Weights of a small transformer language model.
Training: 162M tokens, 9864 steps.
Each number is 128 + 32 x the weight over the matrix's rms, rounded and kept within 0 to 255. Layers, rows and columns count from 0. Numbers have three digits each.

# layer 13 attention query, 192x96, rms 0.0558, rows 0-40, columns 0-95
130154114153126088104111127080135160202107188161118122125116092154071135045079163000159194071128106116146112112125135080092183167130097129154153153179092112100145153117111151130195159109104126102085026073131123146112134101109131056167123175192180141093113132163133087161143149127146132084
101148071059152066150071198083092103177024097136129117115105101195034087143054141076168172139069141108166157111169136140108198167165078152112157149125091091148099125101174080099162143142118077094080112100119127072052113154133083078096141149141186085109105183140136168178091158135078141175
140129138122121122130083134059128131099097087103132155168156113136133103148130107102163146138106155137155149143131096105108180139084107091084169175121151123150138119082102077148136126159092083104065134120191150166114175178132136113086113199132171145047138092103177109082060169139091123181
062087208250159081163233050153055159104250249164078091100112159071132156112116108147048107052226025232102052154067224119164099240118184174255107128190127210094119195198035182111118170154188162214204179120153072169178086043044095193213045011084116162193159115129158141152226120207167169034
194083126171106142099134073181120209131179171154088127177081114106167088092140152128176112135144146102131139116135115161147133137118165050111137129115133136130152116100124129094049089125141133147113133151132145113190127136082161178148147067104105141140098086132151129125095158125158118124
176104162170143197080201073146138181150196151155119160177093104060176134072147074128117089081130154127141106114112109158092093076112164070154062099142116160120127116172126159173098078099118193119129121137149134162157107093120161113155153120139095140121096086151140098076158135105190105093
155141063034138127121060191085155104140056034108158148144120112169121080122115140102176156181034188073162174109185090135088168087129098071041179145096121078158129108069176074131133133125069087067055106099125156117068163191179118101069176215142178098081111138114121135096047142089071108226
158140122130147077092113173091164122112103112121146101123110105136133153110089153072143126184074128147111146145138120115077137109109067124130185108094142108100160126100162156184109127108086113091123105122101136148168178158163156136099140156162125197124141108093171157111038130094120102151
149091169170169130147103109108126134175180099165114116182047137134141100094087112113134104174087178078146139106153136170145121152125106117097103127099124106184116114117153113071145138062074128126109092079142154161141141179110161074138148113161119101130065076175172070116126153137129140118
162176120089090108198137170082105115129034136141145105111144122113112121083140096095167122124073157156129125142124146192178110125138132163077086122097134133173145109142167089068109143114134149076116087119148124156100123160101077093129166160163135072152144136104101151136094136176166122131
086143107129162118105141124181122092122122140112111138098123162146107168131104167110120168130180088153120126108138116142138136119140133142115117135141166164130141161169169110130150129115131130102171096124137139110150125089101104111136121160100146127107156142151153085125120151069085130125
110130141112101095118112134166118070094117122105146145122128142099109162127122127155095103099109164052143108156122110106132147123117129156073134137105133118107134119106145106106188124116140112173137113111138126096121120157134164120094117157121168072128154121173100097169128161105112142108
117121101096110108135172107110125129205135124142139159165158091104109059094115093087116120127086139127148132123150145124123153127127140144124107135141118115139095133120118104151130109158132133129070066148128143109115130155146101075159107134140130104085123154135101140112116149158137120145
194083106120089133089160107151182184135149104167100172168136173110147147123133126142221141197144197166163137125104146097101160093175136141118129141145153060121182117111132113134137152128081132108164150173196114121158155147192168094092124191177124151045129126206190082088136099147117101136
108120155136119076133103150099129126104119107129128131101114145096099157122163138150133155113152165149134125167118118134117124089108103141126078126125151122134125074107136124142161060106121104107119151118122139101154124130104130115125132102129105109094127134120077124162136176097112103103
129136131138161168152104136137132091077167154094152122098129146136153115146142144108087119091123123130136128123151115130137151129132099136135084129117106117153171122160124161122154119148171109166168128115115182087125084069177146114115108128158137153116146129121119155171105143105126108154
073149156123133092149130142127148142130201107113179101117169093095153099111175149161095096115113150142166146130159119109161100121126091148094152129122144107120160103086123124137142134093106108082121100111128095131152160138133124105053153118107083139133163147150136150144130164144145109140
087144108108116150123138114187132116153156169148121121149121072171073147105124113154094146133143170141155101145128165154157079080175088095116126105151106138103127150077150097114175141092091115139163120111061113138132129103066133082103093123122132146147110184134182126167152131110133133103
163022175175097170102145087136165133110183128179138142204106121129139116138127111136123091165097118209139147119108114124123116156010112126151148151130141156195163171122070121143088182166079129174138119116135128189148206142120160171152153157136117211139117082084125129093106157139130088170
142149192087175135186104156061112116124124142116178187156149177164126106173119101128093101106149140157154181108063160135146119103118183133131137111129090095155091115116138100136123117105094101129110120100175146112127101132124096088162120100125122100115149165113141084133120143128130131136
141138121169168174148159158129110146113093123108132153144149160111129142114123147146123140118142063191143171092156095106110080152117110149127125189198135184161118148113148159138136154181108079072183140142139126144086081087131084078154127113100135120164169151115134098088134113155099137160
137117158118130154118107129103132152206195176142124183171094119109118164135139123149141140190158116089199124137146124117116127095167120116102113116149166152134094153100160117141206139080153107084143094113140113098105121137143148093086093121134175115145091106167143086136142119124109156117
128122141123119105107180112106129101128127098131175141203093110115140105087119083133131128102062133131127131138092098108132115150089127161146134103121131160124160106143116074133124126185169106110089092144150175101169141172132111145175178137158108109101176106143120131104138150104102168139
083119146096111141123100124109124157149183142187169155145170098142103130157131150155102136147153150148122151141158150150151100127131155134127149181109163180162105171079109134135112146120086120107096110117127118127120148131091140140112125149102152127175126101090108104105164132134178136140
143102179166144186085135130131137117115163144094120200146162139140128168166065123135115134159129109215120126132115134092133136119162105157160159158118167173119171079098061201121109194136161098160141203142047119151109145116135191186186135124130117189145100082111167157136180072106131146150
157156141118167161088138139126145104071154137118174138139197102136166167170077138136160105112147110125093123168109115110152130075159118096121130147179122142096133100120133105108125111125152116138150155111117170136161138114150144091118136165097113088117124119179155094108165080115130117118
152096135151100173133144105161100148137097130091086147145142159153111105137129086149106163136077142137072131142104147125051118150192123096184100132148096192092097128142142163141085145133115120144087100119134107106128112141093189100180129090148065155105070100118149148131132075116155143118
163125136130132147162156156076138140069175161080104144122094131144171111141140124090124098128148095153133165110106104138117167149124132127146170140136092097134087100121138165135116114153158100143100132108137116118148139127107125150124160098130106147091142142077166141137102118135155113141
142159120090081126186079163080106120176111151131126123143133136160084109173191125151172160141172150088115097153104144155148131103140175096088140151104149104130121115120096109103140118108125158096093147145093154162115130114090136109130120126113172070100105146097118102139142119096099113152
169124096164101120069118117181136158129125144120104151107118134140085124129133134145112180138144079186133090117149127069125135159138055096165098149163133149130183117114106184133107193136149129141123122111112122103132112070103138154121108101142130150149136163113152172123163101112114108091
112117084118106147115079090190093112153152159144099053063108128179113134132105139115130127134118149092133110132150174112132166136122098120168142050145096131100151135164133112131133163139174159158177090141094114125143121117124177178131139145145143140164065113195137142181115053103123108103
113133151133115085118150126060109135141112066137146086167084132135159125066147114108191126065075137133146109182099115142102122184077122167129080171138146079137128133114117084138084070164153100136068152163122155132138143154147106151131087143173128106104170112140098149112094158125075157170
090118142128103176107122145089136155120137107164159124109147115112122137143138086108126126106110092137184110118126127100122145152139145098101129132151159115133120128145121109167124125122118129141105144165144116119120092107082154131158123155121117128127111104117128107113128117103116139115
089123105104138161149112119126144099135071165163147133089115150147114114116128121141100115175074117115099152118128140129137124128095115150132140111151132112106111117121124131124138142103103138128118153140169144145103138132103100124155056118115126151150155162091122138123142154135137130151
120175119147153107112107158122152131147106079146147129069139129118121139107112072094130123108111133120125114158129110148122098158153196152154142122130104080093113131125127118113135119170166127171130144129160120117124082154165146091113126109153098135138134154153107123121130089106127124087
116165145157146104120109141134108090143124113130184104117145120108204086093127072146102051054087049124169097122097128174127103149140172147170114156206106113132160136139112079142103148136131218162106146083142146147126093154109108151111123088128181097165181109111083118178141148087136154104
104162128125132119147090119132113148115070137138110159141106127136136106131147125140136118118128149116102108136101103162138107113150094120102106122161122113124130128126152146119105132105142144087117113142119119157115112110118129148164157145136134127140106144140143121131115113146129132155
088117118152151099105165140100096122119167102156142149155122090113142106173127103140165112098129106142187097148169147173140159144135138172143133114140111100132140099121099140144148147153122134148104121101114120089131129162126120149138141134138100145121171144127128147120122125091119127117
144127145143152098119118120109148107143117073144166149101119126124150123136126035125132061053093052138175084138147138139147115143140159181165141111186087110135121100118125138135112139134126170161087129097152133100109101172151118139136081129119123133133169168112106141143104165102116128111
155149092115123177099131150109128150165111168123086134140091089102087145152129174144155161122124132104171147106185106109076141159136146115133135123074097110160081143135147141162122121116116158084095101156152123065131133173129126089122111118170156146177101133136179171114108142126101095133
074124096091136166115089080069132119127183154215153139138205141135137083079105110161104103154172138191135104173128140149194077062192124100113171172135137172111150052147088152116124124144172181067123096191143143085099090122122139097081123075127113141183167105079149097084115070153168087054
# layer 13 attention key, 192x96, rms 0.0561, rows 0-39, columns 0-95
120172083098075140147091155087098158184088188141117137145127141158066056095123126108180134174137130135170112136119075107139177103119078129138118100105084103176148129110154121167138113173100110118095092133136151130127135139134146104107115155140201078121108123143098158117104105187145166161
091114135118174135107139126121119104145136133112146127139116119114105154133128144131111148091112112135134142132133096120120146141126135104113149155127145145136157135142120105109133140135173132114144141100116136129138153120098124116102139110088109133120115133113145127143146167113111115060
202064116119109143095066168107149138121122138175116175159043166149093127140157158040241177164117187077205106114167140132061181064128083136039181107085122136120133064039157056093125120152128067092075074110201110097088169206132184097039109169171174176064050069183255076125000120110029139200
109135101120106111128098128131130129110123084116137144127157114134145119143118114132123128132110125137117130147114104118125092129134125131136106114117118129125139131116118107109135090128122150106107131144120133140126110140143118122121149152116109145134158124105119126125138143135110109113
113160104132120116151117149078097132158103113118136174165115103118136117129130070142190098131106131106156121103131101126095175170118074126117122073075087105189098142162172112173180127173091148136144071066160139114138097112105077145123163129115194100113096117148077121189171200106092152200
087146164130150164120199130176145099108144030083201114091162100075188153162131100179034091065112080152070154123133133159120083146122185150171104149145168147101117128187111168123106106063165162139162186130093135180134121085168086174189175104078063131176187115074078146119206150113164082119
148108150117124123134114121120114123170135139142127144134101149130113127119129145105169158125134155135140143116175129148114166137125120148150150150126144124139125134116148131125138168122156103113115126118132151105114131141118141108115127134139165144140097106139163091142103121121133140129
186060075108145129077014173133183136171113145124113197211066183112101153123111146078226213171076197082180102141170154095064204040114087091052176123081144108060169063054178077127152139135097052086105059142186067095114150194176166100039106177155136198070062113200238057125000124088020125141
145181092105125098078121112157168066140117116147162141135146095130117186143105102101158139153090121121176155094199173162103123112130114119132142149151129163190117117120145153154111109159160106158113123158133127130154094126124154102168144147173127108166123108091135136103119145169111121148
123119122081125187129110146092127179138089114140178114156116130095106172103099109107146134146097133133163120105113125115092115105161169097087164154117165160153129138130144121107121142131172139117157085173177136062144120125137140112097129155103105098127160142111103099127122131130148159119
097116108080126142091136117088135168133031096132154162208141146129147174132103141116155162164071092122117127108150094100123130107098149119126123146072147130134137092108081143187138135120118102096118083156122131165161225128105091089166101141119094122102111131090113092148171153140077096078
142103156104071174162096155126154134183061110163199088211187161088133143105161101088177149135108142111171119174128100132097113138076149134128110143100096138130148173122144103176117062157132127119137068093199129096122127156134071146108146202107182087126162162150136122142118087089096115144
120165102105129143094112167066139126137084077087189116122147083110169157137071170134153141092110114078114161093115114099103127156127132152095160108125160210138109143093144091158078165103143144143125042139126170101167165118153116149188113120127124197141174118112121142143147121092172142135
145097142153116140110158115136075155137140105185160123138095078159162120172153169147176090140097137140149101144154146068072122151130105136137160165092149149148132119120170101084189107164140141154138172094178136087151086119143144132075133118140135125117126142097132125139118158102084155086
066216081113106073118108174132151076156133096083114122083162102149100118181116136112161122142117089128151133108112108095119120102159133112119123132137133140152146150104189093143187159078147145155066123123070176098106152198116140110174108104192112164155113092144132143169178221142117116068
100094093184127133163089190146167128106061022123112145138118152140094144124107085175077157099096133124179157153130070112142166115138080135094125098077162122131102124094148098136129117114068131114204137090062155181121130142173083181099190148081161110131140079147105189147132093118111153161
182070151135153087138111110099126137135155202126144099155129152100146171129132078156150143147115155102080117127140120157151061169102164149106155135092093116142118146130105103142112113090155149127140096108183124190183109091146151121118113075151103107105109102123109116184103134148138115167
110172118100107151104124131065111095137108076078104050168145092172136101104086113105102172168242113117107135131152164146167069123115083170201139094154089163060148103144149135114144145109124146136154118157082157118178074158076156156110129042145094162135129153159174112118142162104127177084
126142177118127065087191124146086107167141151115119140211125154075083094132141198074125079152147060165174163077177164135121140124099133109117133121170098134150121145122096133145123148150168105148130126114125079150129124159124108065104089096161142170158136123141089130158163116142148101127
131106167133101100200123144125140177092114129213132189163151127129223158133119139115116108147116150128132072056045152132088114066102180102144168138109131108167113116127168158111121052121059076131143107086146144172118194147092159065119155132115068161145108136133186089110115134100118154136
133125180190178161102108109180127187048122139090151101108132120124132181095164122137120156142148118173100153131123122180095131128174111122088099156135158166099151150146171150063136111134103100067139149121145117109059106109093118128136136100120199112148157091113111220125141161135129171139
106173136068145206103149171084159090134125061088128149112146113140178106107138156153137161132088120157124164135160180128136101070163076117101107103106101170107098165133080134166143132124140123153115124176120109118109137178124128191122164157159155128127094162153108108101103144163130103129
156151151184146127147155142160074125172128155170128148119068108119116116131116107125137152082089172099148123065122163101148190085101155099115084095127141151177123151112111097142149120172144130152126080078149157119121059142109106080159113127124167120146129090122106165115135141100115118118
141165121123157138167140119094150095169162094138184175111164136138189125090136107172116130133133199161122086121128171160143121157162092105095164115125128150186131091128125154125091209123129074159085133116164130164130084135203127123104146151118113096130117187138138135149110158108150120088
177062152166208153119129122093120115162145130125122165190172127097167114154171153138131072128128119180082139142154083107092102122106116112136174178096114155102184143165115113182103120095134133124127143080174136142135115106122083147175153134078134097114168098112174135150140149098106137106
148189079139101144136085128117161101084107109148178161140164129157092179164098164116143168111131137129102155127111096123153147077108086094133135159138120122094107068108096117105136146088111126120163082142119142158123124184160074127162128121159170155142120144075081152078186148085114098114
130149069065158101145127102103127099081046131125117076107114105128116113110165131122168107142113152122162067135133090152122116174116123158192097102200166116121143113090126196163093180140210133139138107103118153126125126124066153149159033096146113160133179104095132166151154073139173095103
073070132132156125208106098097127157120137166179146128248164164123114082121160058134175156086122202164139143094179105129130153099102115125122099160067193159117145145114136181125099106136144137154120120116144116118126121140162074081134165102062145101064126149128112105151095095133156125095
098132137087157210116121123121127143096124124166148140187151137099097140076172092044133140097185142152115138111133130155078128105105174103087156158086109135170142106047125111170078117121145133125132096116160115136143116145150108145060111129125134122100152062063076064148119078138159155097
176166127172149134128182135171077103091076144119118141122120139102122133124142110109111117144178117140103176133144092143112134135115122137114107216142113130112121134133182167182052098168149140112091077160102101128144185099114082098143121114102103111121110150130156117142129117101130140103
101124085113172107153108132088134070099105118133123147145068167098153141147195119138106157128110096135101120138108128112104131130083124116152174119120132125117166111136151118150128117186152149121155145144090118157182167129155120198087134111111118094109135160140117115110090126108092134106
135072207169146112182195137088148148147151122177125125153049153102150125096189125135155112062138180117093102186108128143098176120106173103114136133092146114140094113134120080113062095100145105129102145139139132167104114142091152093134073125129128064110174095132128093149091137175140158159
138137118120152148144119127113104167143135113089135207124131138079130172080101097109123153123104113102103167131113135150112160127153127129139098158148149131155164088130142105131158158098159113143123088116138098152171118110112126154156152140117136124165120179133122126137163132119110115098
089159136119118133146124123112140141129103118131151115151158138156125126095141127141127121146122088171086130138117151136140125138181144128097146145176173122139124114140130142129110140136084117114151132164119102105123128076133141141132099165128108131163086149129137123135126113172131110112
073136132172152122101129132123159155102127114118150105079178128108122141116131091148135133069150116134099107123108118142153101104138135137132110114150141094121117131120103110162146106117161133158150143140112106123149123116107139129118160118116089091156124118143092138121159122150143124090
086145125104138106142096178075192101108113072128143088119144128104172099159130084118097154094135125093157105138087100096154100180103099100103129146134148119098135151118062082145110152134118148117153103135135176138170141161168124111085101127137174091095172093073145141108151179078132170132
125107150158143107142057109165157110116123107098077087176094146035096118113098162147151136115137177053128071135125130149146151130130105110167114084118123106112167127100121096137176154152151187109108120102081189176148149172043164128139106109136168113141133100116124078103117105079065108112
099141115143122138101138119153145154133145126111125121098154133114140161128153113138143128098133131136103125126120134126141126100109115144135111138111117099147125111153133126120117119146140128132142128098104103161129101128102115142114147147112103133143167122115124128123122108145148122129
149095114151143131116137109112137132142134156129136138099118175108127130123104118159142111137174141105117094116145138118119121110138161143135092123153129131121152118134123152161123142132165162095083138127144147142154158132133123099154094131127105136096112144131125133130115146135112136146
142090112102134136149093143121094114165127162098115166152059145115103141137124192096150129172132167097174156125178110135076160115117111123113128131072120117123137116094174133137143166142110095074087103117130132114135157152135140093143108143168138144116079127116181152107118112071085135193
# layer 13 attention value, 192x96, rms 0.0564, rows 0-31, columns 0-95
179107149179145148138190164075113092198121127172109089178131181049101112212155128124109111208096134100140147154129146180084133099204223101159129192110094099042110081163096130098158055062172084160080112152128123126208141174057209151130034057124157112134101118118123192123138140130199167138
112154156151098101153071096157117170131160095124111124074076116123086055061164127116171172047167179107105121149132133150167158075056088096150138096130098084157114177118128017160115072208112188110142096138114157127133130045112088163155175166150103067151151088131088142196130124072136119117
071099148090090175147118119101172080168137148130147181134176105173119148170081149153100113154093146113070132072097177122096093174149168217150231054085168156138060150138146210141131144055112159121077129111087102132179139246115149070082124089100144190120167129111133086105123150091123157167
101104203137136070171193122094149186144174109084188118149180142102103144182158096119128127123163165062162068072112100177101114063214160125108151157145196125109130223120106169093146109002103138151197128116168144155160092142084183076096145153058200172088132165104162064113136105123180152120
120053197220187138133111087124142181180073182179121109160148174072066200014218115144116174126183138165135076170049134202136126186079126153106034204120198139166109149102075150151117156077074166182224186097153049147088136049113186097108060159065194097140064122095158098114177069133074081214
084122124198077088156156087141080115119153142165098119118107129092102117171051149126098147079079078174080103177125191168111175161146139129133123038096123159062139109155150122115086079137123079153102211117179158105191125148130039071172115094128119084141129105190093188151131114093165142124
147147173078092121066079088175137180210178213173059185000121091151120042110162115148180134039182160142190078156116161141141100048054054160120084037169164076215150204120114104153075241128150180139220090213129089080126126033104135171110124159113157124123121172089108091065130077095071064109
167087169167164156061126154125103069141091138069126167137048127150045230202129141060116151242105139177146085137150142067090114091067103062123109226129105133062225026157109096104108167226130132109080072116179108119139146134125172113156091168092106127140139107147098144165146155146158164124
110182137146088066114102136134040155111072127015111105176056141111189147093113036115111083126003054107086156153115149130190156144107143098102174099145125225158118063173149110143158136217128117090119140069137165117106114126146129175186137087140078157150114120169100165199122168081080147192
227123171152036195097096136113057204103222149162057128120104153174144048156087075145133101250133105156087121124062150148141117174142164175180172010125123122082141122146120117081133142135151103136170106202113152098255144149094126146101050053137086115110139126166171164100140110119116115063
096158047189111184156116122126003139147101064186145140133055159113158231095103095159115164201100132195119136073151154086082161184088206153111159071121091095151136087110136193104044134168170103098079096133134102119060083171231075126174014128113099078180240059186108139135122129119153106152
145129121079143124096074086150255087135126132050180167092190072196175102118087153163123130122149121202126163128109142082164143204119101159129150137090120075177077207085116133207111151095117131087101128124172108206053146190176089131058135060112138145101170109117215125087158111119050038177
052193083053113071219118122148151193135138062074184072099134132179174119225075108117173114032194175087192013152106128191077122188187170132136151080108216135159016186121122116191131128141126132159173098207125123166156073162124071141064140154097169136131202176153134113114106130123138130132
191114130101133073121149124046146228163108164098150133148156172085132171085183065120132112168132167080183107041135140087107111112137162131104132171109120200176119149102095220089141148128098158109150106127119072121108092118128223085089172167145179186101112173133159106119140103086101120161
105164114176169134183156092194094156077096066104252116255079208089109252079155084181113196061146150061158140043222102082088139156082121093124183125141164185220121096135168165086143099241072168057122076080101139134098072133173090088190200190172105121175119134224101131231116140179130155104
141087051142035076201162128151064158147119093141070122140107147095118101147084097151137095168076086111079216138110171086110144062182097150126167097160081158148147107106190171091167115175091066132118193134135201087144132107145188086133177162177092090134102141075102166128105143126152114154
063141082156091143187111135067171186235194120186187137124139066140181153159161113134114093098088165091181085130161210115056098144141148177136167116006178117182038154127132171091089131093154107062092023076088070185125070183199151130139057086082151120153174086164080120099116101102172127223
109212105128050065073165140106118094178080096011046166091115105117102131194111163109138102049090075113031183197141179108132117074152116117141161208147067100155149080153173087092121085138127111043097163180125160052117166049138156155126187172141107120104104178138071155183093176143165201057
106152166121175158101114130184136140117120107064129120100136123159090122152173132055127138137074088112139058158166085155087116134029136141088060117091176134096164123117136121133078185139140123131138158212146056136110062108164084119162108108095076124146141159209041164112097134169112138099
133158095155169152100137143124130116165149108178155171099173094126141139144168141107143140057120120074213152146116111153031125048137112125055033169148115064131161173097110145098068112117110116108122175154127117146077104109151119103167043138125181163111135075075117135077129101150190160128
140147052017148107093152139136060188199139142118084174097096100083164069150145096151153108100150155078193103171163107109115120078196130064155150181162173110131090133131114187119087164149166109132175101185151172144069140081103148178118141171101182134088140134091104141061111155107185118072
139070127134098117163183164083155131167135135169078106079106128159071115229056150099110118187169142154074151127067161081083135192181121161166152112072117103054102198119145214084150121062121084179089110103134163098221125199104178105074078126093172122083098121125170112068154118089145129206
121057095189145160121181096110096102128140135235035049199140152074130109161056194122107089139037032120092152202103110120112162139134110157150088145134101166090128089087153100113157079104117081183099243057120159116196158133093103131145056096144128123159110113161130192150113183099159148139
105152160157073135177131122099168147143126095180060103115128161117150222129105138131101125046083129141072086097106118144185070177097223186146166053047165111163095113118144165119128151075141124103180123077095091084135180186098095118127158123079115101175147169127114061092127171087125121162
158102081084234142095122151088149061165097061143126061123113092104102135140163148074121127186088109098163122201157137185100144143118058100107018132209076102095127116118076075145092133104126069149121115222150204122127195097115132141095100132104175080109169087093113160160128128123156157088
186221070070148178063126166114155154104121190062151158068096184144205077170095074159129147154101168111121150132111035096068120158207180156105170086172124180113171161137161165133208192065147109152140168182134120202147104131136068170134057146126149222098115092128170163084136100151100179085
107135150150150108102090141165189115138117092182130114117091054105108086059142158096170196034195172110184167178164171193129172153084086123110018160146148050148112154069129036145103154190162173185150122168122096127092089063142064115147103119107124080119133063073105156099141049107089091144
101152248119068110178092132112152147135131110019161164173155126159117167117138132118106129106181145092113103074110091171149121170095161160060137127049197171152082145110046135147110076099076158097154096151162075172143121192129101096133184192150163179136103229150130107132149112158181144137
180133195162174221114116090183099153117226168084071190138092130139124144093148107152146121132178199138119096072169125187123086126092123127135115138117118104221144107151132179071103129130123174104086071149138012146057099130127080129154051086091136142113142080144140085161166073135107138071
154163190136095105112091158054122113030089030092185117162103171159102149177104140095155096172112116204128063040149068104193096066125076129178181078102091173145255077121111149184156165188093179118190049028174190113118105075175150165128244135173050132181128226163129119162128150143158123108
159146111083090107081126160044158160160080116109120113092193160088178084201126144169160086158082124070167195098112106117096097084164144154132178085143101163138186133100146148129172209055159080100166159184132163077112180110119165105094201175156150141042148160083157175101133136120101092169
059157097147129188167196094068143135136193040109121077221166083089173205084138161144106174007131115000110144142168126184118120155179175154128191160145225155119000150107161141127133069080150097140133172111097096084140143184113132095095185099121134140153129100170143061126120113113115169136
# layer 13 attention output (transposed), 192x96, rms 0.0696, rows 0-31, columns 0-95
135129135110076138112161154083128139124096132157131109200148146134114170167117109202106151123131136134061120179117105126117134167153149095139144175085168130083093083102125129071093120133074086129096142129094124102131122120011156132096133125118151135190161130106162129069165133118153158133
099081135106123119088106137143128119167108086136133107080104130142082098087122160145140138087104101082187091111160109151143194102144106111136106063123100133118134179153136103181149141150168109150129104102159117113096087110150098118116175096131132118117092167143109128154149139119141100100
145116187107139096142175132105176129140177113129188179147102125165135163131131101108067108138115171132118156141093174149076105112124174174082123090138124140106107148058186181130134147094082118102115083140097121156152144152090150071087121109154098125125127087130172135128128173105138163175
150182145080146128122156153131115167134187106107128155166139101066143167193144098151125158152139170114167151172091084137129082106144122085079121169150158134111137138075146121096123094124083144071152100136149152158142135118144122091091127160136141136110089133129169104105181125126139160153
074075149135133136082113115187176122188144165167120096148120057123116142087116128125112151106110152215193131154119104183150100154052088079135143149145162122173183131121111074128130110100102164122148148112090124141156145122199141116106087120128160129204099132138144098115151114109118077151
110094189135111121113108150131148105107108079145095087117104151141156133119138198103122126132069108171066142152091167098123143125140140099123115165115147160086093109114127136154115117110094094139056126120137164095129135183082096164139148084146111126156140166127146143136178182157143170105
106158096126127127114084134210150122215121119158096104043134064160112135088114169140110163136178095062167093124156155145143092089101078133090118087156141133126138180113122183162123135115120112087216131139113091139121100114150140083063115174136123111133125162144123119169125106114148085074
162122105143143107188110126116079123125121175089094134093134118164090143170094139118100096114145153195143110129115100115136105138111040128150115151057127127129152095149139151105127150142121156108122110103129134033115140110093169139161126125105147131221122145096081116162103117150179115097
117135134119061103178115141099142128108087132139134143143101185134137124112160115095135097149061158101133126085096139136151137129154159123176143151100141133168153141186103150131163168100119126121129124116093126083109124145126163195148180124120095116130112112158087165134092140168134144112
116101113121085095126136173125138141120122180169119120117103138173125170153128148144137133178144088104100127147137168126117138133198119168167188069146159212033098159094141149103162160109127077151155121140115112115145148173044147129119098121143100199176115107114150115127143121159141164124
163072141147198095167135150116093151091108119160148161097090162162145122113123081073124127142051122227128077068145168099087160151138124144145118158139142139142132088131123173138083161123132092116073130164131130104095083166146104106195160109150127140188173059108097171074109110172115148180
114125169135149150109116123144151130107150175130163112140122081162184120071112121092100130119133141178134105099113146143124142153118120154152153144152128132196104161123129132160130183123170145149080105080135092207115107114162107096142117139134140131117133146139196083087112131145127120120
123185119107168102170140164149144150136194083145159155140088112126142127117142106109139128144123141058174089103162105179149137145154156119076116094173135119105072163063156096156106091117112115143096083154166131134100114170183079071129151169096124092071143130149132120091130109121163140157
159153122122119125140148094166111188179138111141118168158145076063150126113163084135121143168131159114149162159126100171153061113089098132092140139106132168139163115108128123089158129122107126090166124130085123129089133118175158150104123137100128150113113056158112121121128097120154113130
189112154144159099179175091135088145121107095089181174151101164078140078136126108084165098142096168143139171062157068144177090153096187150140067139133089089201188086179164112133129102184142124078116108133178129103097141132170126117199192107118101086124137124151099132160080127148096119164
106121112131067098111131112110176173144095038182117149114119163092129098156147134188145108162112141083095130082080167094090153106096123141165134097122128165147121067156106161157113139105138116155138163135150170077136108156092158170138160120147110171103115123131149189101110163120153112154
116094145108114124164109180086097157133158112118148151139124111117144130079113069048116094158077136168154143107135170151093145118131195160108082150088128103085096118119140169123096145131109105090086073173120087110087103105153169082121112130133114136193143105158122138087143122113170149176
105145112135085123125149127094146141133108095139095104120120143092089075163120123152119096118138150072105103132137159065127137075117142089117131163103131137117093083136134134103146137135085133099105146112129093063117126113066123135112130126090126094036129166079107123170107148163175128092
130156151143119135173103179144065077154167143090135089024112117140141134121105141037142092089119111141126122126146088095109132159109114117103093195153146139116099148144154125083101136132105130130123127175081144076102131055162079152165131130081107133126127185104101171154105109150130132126
111139159130154138092154144138060107129139126128116121136175109076126126147072153129132165089151130137144152138138152124060127112115095107114102181151140065129138099115111149141086114154127124080116176141079148119109108105154095109139052172117154122111112166098116180116106059133142103138
153174113136122092122130127128097179139144108094109156114121127101105144145153066164151167118156149094172125116148112119107136119156094108106123162131135112112122109133082115131102118098144159150147186148133110136092079130137086143130128153120127130089173115119109097086099064107152136090
115126143108096087097140130110193154155155073161131112129108095178117197156113137158095158157141117154098131175109142111128146105120122147146169126122142150072109136104120143173121132107099122142115099149146125138154161187049172115098132086173115188171119153095168116113132138114182148161
101137154152091111095126160063148099089092111211131102141093159119124135103105147145125140138107103136046149155108146143070152188081142127170098136106115159102125060168113101136146115158113090200101194117103144095195115169096128158122124078150153099132140140083160162130146180151106147146
125089137101130128154112147119121125143099104146135136128113122140127104111136108090130156143066131166090114133128145123142097133138155142047113094147146137129136142104186143114102150089107098114094072153130108125181157176150126091094127115123149090119141128138143108128145185122124168145
117175074153142121096123130111110084184120141206051103114118099157113150127108155156127140105149137109144102162095147142084172183108128101115068168096133105111106089153114107108110075158148173175142194124120120095118127144094125152147138119169165110153122165113110141134151108116150106152
169196135101134123087164139143164155064090139130142152141107147124149159135168127158135157141156107074149135128156062127138121153145147149133187165174141128087121107097111190108150106097151141115174179141090155165115163137168119146121120165112084176102168075118137122110096118111105158134
084072125115136175095107102204111117139132120150085075084138069169081097082151159116156181088139107138167109111187135125125184135111119106118088135152104076126092177145105049169133127114134139144114154138093134138154092094142069108125140164149146125180124168158130132129164076102119082144
125105166133155145173182131135094139134161141061145141129144107124181091146135111109085124144099145132140093108103097173132082110153161122051118098134131136178133184117135081100102129121097140079122058137141150144104146134193074113113132127062104112128135108141122111148129125165152120158
176099136169167134166132109123093112150101223078116165105146130150131165133126126094130130117125139187121104111165129100123127128153114148102170123159115109131137170096190162109168160146162125059125094142105105141071141104144082096125115160068122120193129126161138087151122108127128124093
194189075105130108179143120090062126115087142091156139103169155145183120157133131135127061154146154115121105111118096086179119112124122146116155089113106167153151106175174105096122144168180150117117089136192112106169114154200157144150174132123109144108100096134077082152123114149147091099
172202125147053148095112118170162164146109111205109145135126109079125122182132116211173107143117153044095146134131143117088119123138120117111125098127105149124160064101115183129133133081126120115141174135105126144175115130142191120079147146160101159121118079158125142144127170123171113127
115107152105129111120181154108165174134132102151183161211115162075115124093131101114177161095117191129107147145130149172145158129145216136107081156130145106151078097115153092112149090114113118122107108134149160145138108136140095080139134131150141090100128136152166122150131182102109164148